python train.py --num_hidden_layers=9 --norm="rmsnorm" --tie_word_embeddings=false --init="trunc" --init_std_qkv=0.037 --init_std_down=0.0 --learning_rate=0.00697 --lr_mult_o=1.5 --warmup_steps=200 --batch_tokens=32768 --dataset="wikipedia_en"
Each number is 128 + 32 x the weight over its row's rms, rounded and kept within 0 to 255. Layers, rows and columns count from 0. Numbers have three digits each. The size before them is the row's rms in percent of the matrix's.

# down: layer 5 MLP down (transposed), 512x128, rms 0.14, rows 4-56, columns 0-127
# up: layer 5 MLP up, 512x128, rms 0.151, rows 5-56, columns 0-127
down4 090:141186108097131111129109128188109064133110133128113123069116088141133177099143069102105152091144078069197073082127139133084128151137151153106079121141131098126138183102088132153117130143097129106099092118185158083181102146172141144117135131147136156143139157154126157179096126130136109106203123166189168099202148123171106110062066117165122111142138064111086150157148126152134118201132
up5 093:179128159142174140105163092046132086120096158101163126132122120152117130125085095187143136130166172126159090158129099109043125105153127098146099113139121152115178183119086124065090071192152159111177132120200113137124161119203124143168104116099050142146107095147125133135104121141151118090128159089148145127138103080128127165147105146205201118087117091184100165148129129107146152154139
down5 098:136133125061044092092081076159139111168145144076108149167155169064136135100102181141108148170068103152142110168176183127115118138147149131100104168131097109090079142170154083123086105069073170145126093185158070130132186102091082152099108098105177111102118128130146133147130117133152162068137101128113090102071161121118163138107114164124149154137141169125167136162098079141167135164103
up6 089:125168171141118145142108112112172106100194068168169151103143140113118102117180170138130144163127093136098172133167091178160195135142110094127156127168077099114069133130034147175159090083101142170125130218144119139129175145126094138138136103093139112088106137182100101165125103129121157150137119100133159117097122202086119110116095088082181097109134109122186158140066151157117173102105
down6 084:093150117164124121116197153145121116214151185135143171086115137056182120119074154125130079087055122140199174159129123115147153137129183170110141160089164102090133099144110114129096107099118131149132175097112163133121115081099154190154108139156133171116138186128176150131108131169114086117085090155094081124107118173071123160167100180075110170116128095132066114144105143084151127145118
up7 101:152157182113124142074085178133111163078081076150130129153140068064100175138120064128131103080130124165157138144162153106098099155210137111142137130160144163132140118127160095115173154153164151086118135141124087084122072128111086086182137119116160116170152073184181069152177102144120110136132144085052108158159109117129136129129070104091129137101064132117154153101163143163121153185115
down7 093:065150189169097139152123104113126155125158106157121120119172092111174134141152141123083164121114105152118124134160040160149090147091131114083174106069126131125167107175154166118134087093164148094162119154109142114113134065126131168088116124141082124070159137107089190171164182083128161112121142182176164110077092120109097182102117095083175162124161121147157074149072165121121157061137
up8 096:139099164087133137108140094167144092096172131119206140070110088113155134105125143113169082174224116103112094151175063146214085111133146107139148139101117140105135105148060117147146105165095113147145102132090106125143140142130147144081056150155105118109158129150044111123139083120131155106211065162115128144126093122131187178181114137118134109116134086119170115140103133145088086099137
down8 099:144121103091102193132184045151134159140091126157107128157132169128130167123099139086063078184113150167093157161121131149092179108135116115097123087195108163126089155150087159126117185187080150153087110136092102160116135162172122100114180129133136137096101121095128103180147142209142179155110145108139133120113169085181126130155174065071131124126118144161075176099155118161136099119153
up9 104:139133127154153136152168131122186104148125122078150143129109177135133150144107141174199111134120108183082159106106153159151120205136093103154112096183100091104094057124119167154087123085120083109083087147125125150059106159151151167076120150077131143125108112135150171177092177149060154135132094132072168163089122070138099130176171129191128160051130145092146154088119124151129140157118
down9 101:165092113173121159102158078115134136097165139147141159127203128102099110137139133112134111128117166130126116147107168101118103104129107128115099144126069103148176151098127123102135105141183097122120091167125157091049126108147128164160099165185185095080126151121091097123082175069155157136111100123221127173116116135173143128141169202197140128177044163117172103099169118158077158133157
up10 101:090154184091102136160122095114113118072137140147126122092152150159081165099133125085127165148144170100081122085089161063123113135088141117115146128092123090105092152068059078135103149068140083214141129132120128154120102107109057125165118133165110148100106136110181159083093113156155181177127112135201097151119198102152139132138108062136100145098087086109137146154118158059141117119097
down10 104:126116088085120133126120122168138120142124122090054134125089110071170098141071140149119132102188112156090186137083121063144082108128137116139118133137102083164106147120148189144197153161085081130147115125211108053080146083152107178104186112127138126148114138126177135141118142093081154110090202077131105152143086136164169104116171076143136098105141126099167089137142106088122153173156
up11 104:114159116115108169150104141130088153160113125111124112161182201168177067145117163126103080142137144135162125140135129145134122156134105127188147110139140159121109055057134143121101102116160125131118091130157173163164104126117131085068191141120079156123065137190123071173165211102078142117054070124090117105172141086177126133139093147167083094088162125116159092121147136180134142126144
down11 103:126073103123065105081033159161140110140117069164092132124066200095114101122137100074059149092094150102084124090115144140136098152126124098169136160126082135125171074185134162148132095144098123144194144143121115123131168141136114123192127145165109111160182113129136187114173149179146103169158157068148136116103075103129098140160113133199163159130123163123170149131136116103095103159119
up12 108:192133095157180098108155147113106122088151138157167110067136147119092156114140112100112131103172090114072114117150146137197113105165076145133083104159168115112112117112170129051107197083123121062144193117134104138098108138114102164164145166141063200166116125155166148133093110093108146099137128162049135153166181180113115136123117099132137101147131153106065159116186170118176100135115
down12 116:094108106140189125139104117197155143137105092149121130127102130101144148116175164063098132159122163105154156125038154129099131134144087130146192126120168109133129141133154172078129160129128123180156171162132173136151145176128159058103142091132131093099099189112164138186106076107144067085170114203106134130113195205131099129159110144148139111127135130130053093158100142120183110155102
up13 103:198142142160096154180150133162130078131166119125096153128163162184141125132112123125141105127101128128143158105064111148149074156162104173103160154161070144136158044102100126063116133127192092094179104158112168200156148217097103113102098153116108166122186117118119176105135132167110121145148148153123138192073134151097132150141109159127066132123088106145151147061145101108099123083152
down13 095:115156135157131133165117128123152153108128089155114142167147150096140143113155155118120161127065138108108102088138087149103103112140118155133112119159066098143109133114090160125101178139099119077081060185114145171168108131158104150100161137184099134145119133153083100152160080102170096077150134210099129163052097146152090211158152123134159094083077143108125101099135175222117188171136
up14 078:101141144086165157137094108114144103106135092125140057101123115166097083172147110107114171161081122133078053143139116190085140082091163172096170168119110117126124077118145111129116115125070102171146100127167166140107056153140079157069135142117168127137156096130085125164139125113129112094102121098073114136160148103106089081111182072101187085138144102151132147136142220092183135108173
down14 083:182078128088097113117105090121094111151109099116081095148130139137113118130255172102087131176148100136101123188104143127125055150075153110121144164192127124129121141212072070152132121130106143126125130128153137155091112134138098108082128089130115118132119124171166100096121088102171127126209146127092088097145107173109091127128171088188125071123088111137147105135194146151094109126116
up15 094:081108105171175162194155088183134098159113080116189075102098164174118077142162133120124154161123080116155166142190070117098112103140033095133109108106183157172084112116102092163149082159154104173171139176096092092135120079094183106097144151060132119146128142123133143156160150145129106160156126118114107090155131153155159132156090140171088123166094102122102144123132102137079115094142
down15 094:138150139112105115080136154120116107101143070136126089173095164065135108063158157137150114135076097132112106137153158157131110160138144133076148189176140176149114159112102103140149145113079139146095162122142125138116042149082074132173090158143158113135099113142191145078083151124128171124122173069143097085081213143199082175140147141141082105167125127152129112112140147152154177063161
up16 103:100113160093145130136143099147063082130136117123129153214099148106126163100123096166157175140167192048086126154180135057100123106167108126178098161122126121153101149065108129143171161131170112089165158110139080135057077118092082116186122154147122185128104055175166078148084094138125121157133119136086141092136133160186106117124125121130135175111114133132111083122097133096115107132086
down16 106:106142128123102128166113119165114105157069097125145138188088116141076102119192136134120133110136148138175126134146078170122130145118132126125117217166120157127117165161236121088099163094151132189120132144143137176184095133099113138160141113187106147131157168153136069082132165164147153105152103136107142179135109147173098072121131143118160119060147149147107044214120164092096124106139
up17 095:153090149137037093126140133153117150124118150221132163087091113106159104165128107073150133119111139135126157196214088097100127138139132206126170084128108127141107192134144118172107060144105111128147112111090158157145136070147151124126194176107118132150147069095089089166090116111139172149197053113119138096146131143152144134106167127180146163159130166113078130117135126117114124148132
down17 103:140119131158109051140120163164103142094081135119153069054165080128147150121098123154161169116144129192176153111158135093126095087128169117175137142105155156095116147109099141113103149119160095116174087114138166135118175112137119131164145074179129149113140118158074149096101171088218149097110054077131171069154111134121119142068082151109079131102066091098097103115145126114166100088138
up18 119:138128156138164136140140099127073094111177175141138059126146095065096129179158113099139193090077173133096143161160095154223120150114216097121175116126095141137144116145086156137144160104123097194139174128146165132110078106175123111108133104097099141088162096113126179092116148140142173105088128094082118118184135088121166114102103093135174120160164190108128166134095174124115151170146
down18 117:133126075124139084133124136169120156075147124177143096123154155133120133126058123128174135146126084108036140140102138115109161133087128107091145194160177179164090176094144124178120122105133151108196071075101146185117100119128187116150102192125101171106135059104139120151127177088157124119082103114168169118143132179124148124147093102139054113097128121088165127117134138173152070126179
up19 098:162062092134160171154159125105194086176107105107150118098163177152169107117110079109128137149144090105105138085155124104142105137132132140156137069136100087125129079145115138162134160115112198140107114124086148126104087118111148204110063123124078114061147089089163100199098114116226153122101191085127131127113173136135131181127117073088151128102159129085136170121174082140108137123151
down19 102:152178102155177093070108143170144169036131098134099141147156172075162126102095134094137130112140117171191134072141081130139107135113116125157159129136083075136073102106109111150113093174113131116113166187149149054165155146130140104126116107167136083083177112112137147111083188091048152158120174131131122094172125062119136130103100104117120161124148107170061135123129111094122130125058
up20 100:180167205142136091173107167100106136152071083158135148139164149072115135141119063080175142115042093155101176107143041153169171110155178094113180136147113143136127114142108101163089104184150129135148188135174137113157128119098091154122146123138108083106141149087070134191124153152126114120107137133100138134135198106151127141095139141169155104148157139151138106119060090131154093079103
down20 101:113112082146163191135124131138133084136146149140131091102105102190118131087101095139087122121183157129121115145146134156160105158130121219135107114106091115129110080164074164077144165107176106099144100128055133121177114124155174179171162158133103178188122118141117126155130137130172121141158138097145102138121088153104107099115082143112043072146093102233141149141101156146067129161174
up21 104:156089191164119100097071168103156165081153080128037118162075129131134160163119192104144132158127128117086101144145141086069066076110155164069081142088119118141171126046122155128109129122105100138149130092084133150100096146121121079096146128182143123082091104152152118131139172134084180155098097105098140115158157145081138081146081185151150119113141169114172123128116085102146097109148
down21 108:091154121117100161109143114122137122126145197132176144149098078095143135161118162144162144124100131135067096143130158196114169096125190110143087110151090152087127109113102110169142139079144095186148193086055062174167114089147149108144185142164090165128132086116131155087105139150134086126086149136095157112185153115158113172151163119106101129165101082162140099191143209180141118117106
up22 101:127192162121048115095068116123103162137100106191096093178113120168121095135127190094067120121135121116140130125148112198191114129151079123167207122097141100120134074138109132187152110177169182110127062148148087132130083158134145091108120119108152092169063140137102107104122195131131087123115118115150090143140157111182163128103083103197122140174151108118151141094144115101126094095130
down22 092:052143145083146110162102111166071131148101094087107113072138150130158141133116141158209142077101068133135160125146122094133080142094170142147101127109227168112183144164129130105120178123134087134089224118087132119172133158164143153117119094137099125130169128159156150118128078171116135073126138120107137115143071065122104142166129145159174155067165172153092115118116143094184133132136
up23 091:141081148116178118103111132131128167072161143131121102117096156170035101117101146126152126104177156104094169125156129091146128069140123065078115088164147126102117133184145114170121139080089097153107119045171122134109091105108150131104100118078156155105189127080163085080161114143176176176079160112136159089183178120142115138117135098128155211131122154095168123117130127117185119157098
down23 095:093111124161092164116143153100115045155101131075130080135166119062178125081104119108132138174090126177127134065129106127106044193123070172128151138151135104114141187084106115091103158156125132112099125155120206151151101075153100128190158143074128157131077121140123176136155173075131077087113123102138134149156144097117143159156119173137111141177108139088141127153102090142173158178107
up24 093:089137176171114145122083121188096107118125094094111153118123174151145126175119118126100126170094165150145048096139196126093156165094141134100155069122108166103162148150150185159091068071082098121182134119175092110094123139120104099093174074130071083133134115102104089100114107164114185115111156114118155114185116076135169105138122086146108132089153161207112122163121141103161094163162
down24 102:146096152123137120127141078097140164143165095125159085201146127165128193129140111137167105041107135058138129151117115146138129155174105094108147095169095127124140101088135145079144145074144083159200163146131149118121135135126169111091130093102195136095116124173144148126053090092105141132138146107042165095146165145144107100137088168219108131116131099151161142144110145076102092191108
up25 107:108117092182146178167126073137091140163144136106088111102162118188074121136128104159161183179081072074157172160197111124182099107103111145116150172100127138103109098097129138095175052101083121162090174099169157136140073137160165111149195130112085152157116128098114072143089106128160080125123141134082160109110204145094065105141154141147134104120134134165156126123140159157137102148114
down25 107:155185130135149108122086112166093207211142148115110147129112134080158115095168101106190163140117062131158134108117167138097121088103143179092149147110109108120149092112074154090132147064165091117142117187188153086164133119094164113110165152122151142138149074137103117095103137118142132118169100107182173095132098182119118117139118119108127124197172150134083075146165173133085127205174
up26 103:139060146160137125133110152182178146103100107131158185094102183123127118122167086093136144141163133178147115145131162096104158123170165139143154146117167144165054117110192122101177195128114172151135062107188114193163151163158153111136156075153143124104106077121129112127093075081120156107141118068106172138134105059160177176146119110145110180150096121150162174191115132127150122152144
down26 112:142113122083109103110150074100162118182158184093183154140173124200095125089096119111080145130143121119095143197187116104112130138137149093105134141119158107083114168163138159166123090120135167158207117136140120162087144098153138147127165137113089058138116123154152142099155051115192129178172133117165116109114152111068188099107168103146074116161114126082105092084138121199138098099106
up27 115:160115126163107113193146071078123123117199122103126085125139107132140108122136099086117174154156146120136135172146112190126150135161174140156153162114131117152085140142156109161158108160119077096123163134176130151115155099153155103149082162095173097078115140151108059165165162054161157074145153115051165163143147139074073099123135092076142158108056188102140124083091109123130163115174
down27 114:138094130092118146191130105153155136144127138089169120114107176095173070191098134155172119093090092110129162195137067132123070128170159100101151109147091147227125054115103095124159173163130129161114154157169102147115163105159125148158140157123132081194143122128134138142110151085135140137124139163137081167165139148061083098129093164100098156109135093149143089119135113162147193179181
up28 105:179096120102050142079098128174132177142141114144108049092103046122099169090133154145116120097106161149137126149133138110138162162129052151103124167147092142105118164112159151107144134083176089102109101111121054130146129047111135143144149135138163109091093128097103120120163134072110115153202102137122096112140194175105109166127163136134113125179113180079123195110077115133107172093135
down28 100:125156137179138111152164106105167138137161137101150179146154142185151081149123117092119091111158077125134173090170085118139114093078122113128120091192161120132148099175115124123101137168084219097083109098138167099119143188074162091092117154103139142086138138176146125142105112190128119145150149107191090180175139089164126102189140212119125167108109081149074107100160156141160102153133
up29 105:130187189134153157134162123159145144088170165129077115126128130144128060122124161120119079124116135136121086078136094108171129162185133136133181168154098110112076136152100060164156127149190155146111099153100109099115112082144100148136108135057101098189183123070127080093097152140091157140102073114125117101138089126176142097162170109119164145165093103102048132127143164179052111141106
down29 099:134104110116136149150136080123074063112061094184110147117107128068126141131158102134181173112140138134130136183113185083176075161093127100116127101150130152141147149159142126148138151126087104134129174120157133187118144096123102120109103128167126141096109107167088097184149119130071079128176177147145142111129160163134146062140165127167130113137081089182174127170144103066210038102152
up30 100:169081181105120159089107138148147103180071157111143098147171099166109118097113135147110148153132103078124116138122158154184165090161118117130165092136167164148084114130090146126069056108112132169131127212181174177178109098141121094156069135122144078156156179103174118080158124133131164124152147140153105134180124130153085119120155147152132117101098074080093148117117049146140119138211
down30 100:093169071110109108181171098132151109123144135134088103113106081128087054149151180137106100159122168121172105180125110141123121084099157140158085138142146133072140106184172153145216119115152126102126144122156175150130120110061131137100176076187084143186148129090119133098144144074118180112094116116110089132150168121118144164156152126123081113146138104123117030139166149070102087161085
up31 104:142125074081108196160121069103152111115135066088098116120135127170150142117092092131125181118116104109164131136113075160083157115143172125202206174083122103154114097094134131110082083154094184147159138131165103127114115177171118106108108082138113084131090170134144146098142091159091130207155150167099152168154115212084075137106142157137096157145131093145158115113154072104149157121117
down31 103:121095114142130132117144100167156109100104129164143087132186113170116158127189111163106123139145120120097093106128132120197157076116145163098044107107133124145161123061075109185131133123085133114088147113168090127084134115141105158119188102095111093143102116196174151142100120171165117104113164116070140118108097144104088142153129155135148116148108080106130104145193203061161019126140
up32 108:106134110117120093108098195161156108114084180113060154068057153168095185078131147063169156138169130132102102126157176106164139082150106113093087172113164062113168162107139109147163197182133084108124125183143105115144160124078143083104095116166138117083158129117135107166118094168117140135161098144126167133123153149183113161167128121145151181156143134082163162167147124142143170085116
down32 100:100102160181107103170192120155083057101166139110129087083172118176099100097146147140081125086180151137128128154097174149148144117161129119108142091141104084156115076127143127092045146162176153065129122116183102149135111145110159117141167174068073140107041078133145103143080081146123133135071130120110165130165135162118150161080104100131100118108082135092140161125144110142083079157121
up33 100:194179147106144105105155062158154107112134146140094123160104143167144131176095135131151152141148169113107066120178109154121093117112147103203131126122147073134121149158124136103096105141076174159114134105168148140203108145095195145137103153153142136185084100069109128185113128165092135178154099172172115119128165118117069086161138181107111107135169134106144113032149197133120142174133
down33 101:086077165165127074138080181159093140119097112079170087144162115106127108120153120108070091112165180137052158150071146081095181097144111118110158192148161143079111151157089105146114132070076141113178133119156091137090094153126113098106156101082107129111187151119092114088155100132133173094146126169180094118167137127140103115110150094103124192152107142162101180172090142138116144099184
up34 087:196077149184142124132189113159107070142064127167096152147147178152110136122170083156156113176087103106125044091150078140060104116179146134059126101088146095184149135139155104105073057125114109137138096100125097126128101138116094167158116096153119105117102093128145099124178142183126156143119118154121087125127097152107080155091096081134145143133102075118182085108160114102181141116107
down34 085:114121114142176160121173126087158180134090144111088173123144173124159112138107149047102144116124070190129142168137126173134136140139106184106093123185126139150160105160128095157174093173156133108131128158176118087119189089132132152167153143108195141100158142138138123116133123101074108074110082117129053076112155142171093144208131174159171164139117165114137171151083175061117089125139
up35 110:147127134114124106197171153114148132158104132136196173143116117119112148099139079112171127178115163123143073131101100137108125078161130157117089134123071143175148125176093125151197173103127187162104170149148089100112078162148088116114112105065122159068140156140155087182120212106141036128080169137119158123155147116114111139120162108137109179075135155089139172145128172122069162140147
down35 097:161119093139068060070172125120085135119169171091130133091115114128108195116072101159134118150118160115161122113149163163158092184115165080142155146137128127141131084121162056178108117103113097134141085062131078130108102102148164100164153047148127172133082123144210128089157068133140132097140117090069137173135104173130086130083107178106131172119131138143109134115074137128105084121103
up36 087:163032085091151132105083093086159109084146142132134136104134176120193174122090114153101131138148126160141132130155169103142068065121088144143101149088156058081159126133129147190173146131147184123135077124127138122153141130102137133152188142095158106145172098126127123095092123158164146043135096164163186141093170129180126095079119090131114080187134124153085080155131101125118150161103
down36 089:164139101135160149093159134099108160124092102167109159157194165116121140065133096139154130052054146119105138182136057094157109127153146132108084097142149137163151172078134114137124118131108067171102157129202186114134099159193127144154109109171170147163128201166158180139151073144112134129114109108129147090157095083156177163139155135111097120100072061098119154160164117157130126116139
up37 093:187095165142107132132093174168134058083146143104188107114130114140139142169167123178181112134129145087180112118158165107147057133105079055163166166042134167113107138100159165080122168105150110132100141112080117125130087105076100123115135103086121169084139144110146093133119117186084159055113152158158148123087131155127104135138085144100124125163084117193096129115137083128132161089086
down37 099:181151119141152153156120137169092140093098059137153089084149166154132107128125177147134171163094125051114182138110131158091137144139150100086085124097138189144065218101134091165128112154089145143141056137122111111128084083156150106133119119071166123178100162184138158113087181074102121090155115125132163156117123150085131132181154117135179166146143170125153081153130096181133137174144
up38 093:137123109133128160099161122112155104157112112161128128075115149101154123183170111113133123156184143150079048171157182133100125193110091104081129065110097152079095158129131125127100164106135181089134153153103146112095105133098073114050131090126129127090108130117122185089100141124127090177171058147147179129152146088088097100095135121124146117112141130053139148192151168113191180180106
down38 096:121143111171106067141177143147159194144109102092122138173101126076134080114102150085129137134077077095089133120185067137097129095165094133121179132094136105113092109130162159109183107123138135078141180150104122155181168155145153123114136161149115127156118139131176078106167083098157110101158141125162197118044143104137154165168154123154087132122129131195110085114097085091079179180084
up39 113:112132124180133128109099135154115079136104126155188195156142123126129148094088129199197146125077123181141173149142151159135127115155078142127208115082141146147180093108070084105150130092157118125123183121095112096172116156151116079133137082071149176060125151117148120107071144144114111102093127106122107126085183121196119131123128109147114118145148097095133142086175156098177214126080
down39 109:143127123095089142153134157120123094149128151161116131109164175111141123131156126136130122143084149104105125109213126089125119091142138107057093093116138196119096168089073083224156142109164094107131104120096170172116128142201183164149068121160113144127108166116070126147136099156061128221130164156117164105145128133102137117064196088154122131067158110077121121152101118143147131126130
up40 092:151150135112107175156103180158159087168120107147143171132145157125131167130020074119067133110141161160080139141119193123139193110191111095169100104141060047163139086156145092143163145107197119123120108125171123085101111125130136106139101113130135118118096154130186144133097083141081131071135131187148077112140112156082123087156059135118128135162152095081111126121115096118117149145092
down40 098:072136136104145111131124112173166106087145109124111116082184092122136118043131151138090092138077166220116107151118084115102070150149100092123149122185165190119138109117104152131088108137129096142083235070218140150132134113138165166111131123140146150087191118122043166142113147132175106132122156122104156129120079126137105145131137105111083116083104143138138168143135111116131087159151
up41 092:134132120187145089166136082185210156148142154101104092145145116182077090079095161168189115084151110089100083102105096134095102122095141132210153161137139151168186076136111182134104151175127132116150106128158181090103121118118141139126144058088105099137161100140075113179120106093065104112134117116117125136168082199141124085137076122109131152153118122066108109125132093162121134158117
down41 098:088134084119107120113088148131160119114123126098091122138121119202118196097135122079119107078118092140109157137156082149092076134133094148097129148107153108189110133086113158101148126119127109130134182146175145167079191156216101126136092076167078114106130159072098121176099201106077129153080129103102154171091158084170119118125145124123192159091105077139087096179119134117088174138117
up42 117:116141180141138128098127131214110174096129152118177106097152081135088113107126086168101169108100106124147160168163142125068190154142153129181096143119071089178170178156093108174169139088110086083083159199121119097111090156107162168125128121102139138176165124117113134159133163118069205093117123084120110083106145109150157139111147083145138128106141122177102115141077125158054133163125
down42 109:097124134179131076167143116161119131079091139126154144145100106163145151097188174124172126091149169109128089109143113054150161146135160105106117116132131126097109113187110140120107109139103133077171094126055031204138160140120102213124120095176175121100075146136163113147116105098106088124134097099126091084134119103125063118156187134099091144072171079107149124120126150169156163135167
up43 076:138129119170176186133111123118154136097175133092165099132139158172135075121142138095071193127075145083139131140146160137144094115110095081133182127125128144107184065064128141142157124147094132181104135114114094153143078101159151162150105151143110120126109139086162078131187145039104138093122170108171022078139069114099110125128143080155094117134150096135164166097168106122152098099096
down43 077:172092111140106071118133171143146117138117143126041147122117107146125114160148096109122111101140156113099122156114082134076169149106164153146059141142150087086127201115122071138177092158124106107116143158119202128083185076129109134155102085097123082135136140077166130154078160170137050096121149148138182157098185125189150093161185150117111136080054110154114127095123106125122131115176
up44 094:120146063101101155064115136096091111066130147085114077101078125112113147152058119124095149176146095121116161140135186125113145094143149140157113166117126137153099139123079121055086042145140189178100129133099162091159130158083127167071143178110145133112157101158084110079142142144105060175132142163129133115118126177143134129171111101141182192120095149097146145095064100121096149125091
down44 098:115130075094186163086143120127114135056162151097149096116121121083066111117151149173135128081113110050151146181114150143107147145092085157092116111132054166130103068094103121125121127159155110119164124147198157140119099085107189101159173114110114156158144140145101066153136147104067121163075142074133123131179105152106117100123128143100059135132083158161101200130127106082162084159130
up45 107:141128150119181110139166105112144156011123109141175121056092102137060131161161134154170167148142159126130095155135133055120163120141113101119158128169071121192132173069168104104143139139091109095091099102105105145136125116121090097128187094164106102124104127060149129109155147113161160156101162151189120138101107166124136167131100108151175178105173130138108193069081132161152106117131
down45 110:138125100132107092115135148100127123155122141118036093156117176109134122156177106074111180144153088078107077137129135083135130137101122142178128125112095125146095117177154093113097157109131201135193080157119148096172117148087151066156105099158111113113146096098196119155087035143129153112193104147084139112165163116126057089094132161127150164180197130132136072142125139091104115136124
up46 103:153112072143068101122080120038170109148095131144103069107106139149111159080138075139117166126119165155095147129112100134179136089105166112116100164116088137121165138163123115109078121115093086122106115181133158145131057109178163177159149127194121083150053116150101099125136077174121153162127131120117156133114105118098101156143158127132116152124159111116105158158139188135192053040117
down46 088:142138126119181137144151143176135162112102103137185083084088083179144123098163119142109194107098034091152124200119100175177146157101148149110177128136175142156145115100128095167163141100150177085126176090157143116142147167096125087132113111106154078147146133128140169122194137087105080098113124097146102112107110181219107100118112132122116088181114127156171082157135158089145179150114
up47 096:144123153136088154131182148118070078123106188132117132115116193173099136100172167111162111178187121101188158159152098133160152092093159098127193160163121166127090137160108136083134163130156075054153135079163111129102117181107150113130110099150135172094116119108133101135075186182140177100143111113095117190084114100140136075126165101099150132177095167154157156108127120151188129175111
down47 099:098118112132123176099143127131186149146187092115104125141185106141141130143077124108134146141087086136138108165113165167108076160163137132137056111089158080169151150133182131098101039161134106129094120075082166118151101086118127137081193118068186110159102109134128102167179064119132143133116115080126173083154100180141180158165071132118173153069168128091146150138139120116114131084122
up48 088:181118174174105095140108144105097087103151163107090134106138163185169098087113110147160131150163111179191156121102109143106135117129144154071136158123151132159145141166117095127118166149104128092135114131112091129157120105058209077165100122162106145090088140175093094110125096174090140117145076042134105169196085142051096153127121095146160044139157148138146091154142138151153139095107
down48 088:122056079095087128167061125127126191166141085104091126123032133128187062143127179152113134110120107117146150074160145154164171090141166087177102130175118139173112109107112136135159128131137128140151123167112141146087140162156121172155148115139183069146124112138162113110200177077124114110139135142113143105107118123175122105067108122180131129177122122126099154168087171060079088150123
up49 096:161116155092155093107240111150120134103053151095135141115177106157163072068154123160171194168187153120159131135165152116099139142138154187115117158143142162109087121118121153085150102126155135159187093155108129165112129080138167123090113132171108055147120119127095117135108141137161114117150164119107176148141150114082128127149071140152092147112108113157178212158091135087133162179083
down49 084:096101126103116144163144181122115176169155100161160107127105107107084136153123121073136156100069128142160133120129085131131138155100052145142148069169098077118181168112122095147055154141112152110080108132127088128052097099122103161183125146109140188167112176064116114115086119094169100116086124196117056156093159176180135128132106146159165104120150163115104106129156137145125079181170
up50 102:174157142099117094082118090141067154130086121149165115094106091107131153165145099140141146094073150118088129151124122095035142137135171165103153161161101122173102139133106145109113123186133098123142138104144065131103134100161117122153115102128139087150075105116142090098153095147111110074135105135141144087065161082172168083195106111199055108136092108143121159132161111123048059159082
down50 101:124136094144158113128076153124070176146119128142130063140090133124135095070096069123094139159107057112150178208056126092133118161073154055133135113163097120138174077115165162139127090196114140092163143150088055093158122127129096130123151101141133084158125150081139140115110177109187148097125146080107136130101124119183103114178135102122144104070138132101130077099089068132129136121131
up51 112:126109125195162140128139070126106143153130116110138120202172140094163139074186124134129114165095147105101112036129095195089107135124134147137159099112116115123153054140235166128137167125124141142113126145113149103130185139111135120142098164156134211144156087141165063178174095135116196124101112176077113142143179152104101107151121138140088137165143154127078114081118126168101113128123
down51 101:089158123169139133117188098133070151138195158100143160099133182122113133078103152188144105172099130108126163100120133136073146136166100163146117135155150160176100191117092191147139130087104071194132101120155134113090173156077123134115093152116180155135100137163124100161136069151136099116113116127136090065165191165111150186111124149094111122109164134167112146052155167118123142066176
up52 106:095114133147093090131126149148109120151149085147114144185190140121139112121142076110128113155128152081094084122110102119152129100150119074131108093145108014153131083090109126086162114137188129156130042115147066096067122129103124129117099108131109109051099108102073148121179080132166131109181133129186062042110099097099160108094122111121098097155136146167133131117143078135085139145115
down52 106:178088168130131129143091148158124191095070156115083113098135125132128100150064187179176134150151102137137158183225110170075151152100164103168115183121149132087160154155132104092149110105138100136132154154146092064107136106080155116131153120196187125123133172115131088161111096134089100123080114137084092164156115132178137148201101136083092108132108168141109114124106087118112180124092
up53 092:151106142064202144112154136128133169124128124106127126150068163159077114123129122108134115094186140146128081153052087076159111141159075164067130129139105123081053089147128126149049145172078102171110115140095158089106113139129139143056116144116126109133195082121163121092106133126090089115206147146113134114145158121133141110111160070110095108133118116151218130123099123129075164103136
down53 092:143115103141142099125119146102131128115126120129138158178144142151146173155178142060118068128134169098158119167165115111127143186149140176121105123168135085147133138150194077152092150158100105149137143144101038113160162083164171153101150127222085105172147131092146141123153135076064165105094164133143085143090107156101137127174150096098155098156138103124178131167115110068082036138111
up54 108:069137123124055149135149123166078127069104103118123127074116119174102195112111186085152093093076099152084097135095148125123157111144122142093133076106118127126115193126102076125145123153090142108123150175076184065130074078168078112118118145116109120205147098192131118161133093097132172113078163114204160152134128110170148190080141134130145159119143107107094127110164127107085127134120
down54 103:136131069138147122163132174115090130106122157058153126169119106128195157142146132131161137108098123180140127070098164089108196103122119161108098142099190084151141066102099142148123139133102127131113169053162106110159144090166139134166172099092113098066113064178076140134157123115161149120141171133162173129119074176157109097078068152113145071109120073147068114146100127108080132122158
up55 112:165119116163095145102140146161134113154107114127099118120177144140086131131152139120124086175074138158173132159163175139237073180140099145160178163078070149155079114103146117123192077144153125163076134183088130153110138066149134122119075121132130132142101057165145141094103117102124189167102085085147103139076109140140116151069096143122097119138152166126143135116102082188153131076118
down55 113:195093124130126151071139052113156096096159156118114167123127187132133078119163124179121158204181133111166118095150110065164119100115155092096124103143051094135115119120104074054110167139121110067098118093123158108082116145123077126085143100113176133111151057155138142080130118123126090079162145124131086114114122171117117100071155098158136090121127136148147105076105086185125102140164
up56 109:088089119109158103114218134082079171153162080104153179163221093112122133100145163143116134093139191132155136138144126157080098139143143186092091140148152141119148140130150102123108136090135085102107109105131097087153107154151134113157152097095121123141137200131079146155044087145111077123127088143119159104171162135133134153055172106118132095137147121105184047119127063165142111129151
down56 103:174159139121150121144163120099147140121104108136050148095101119141152134129087114143161149129137091137155084111081171117090078080145125197128089157063117124140104107117153177141144120130124151141093141149089086128086153157128118111119130079163109081108100035096213136088169074144108214137080142102193117099159057155129090057135139151105112103162130138122122165156142165122102110122098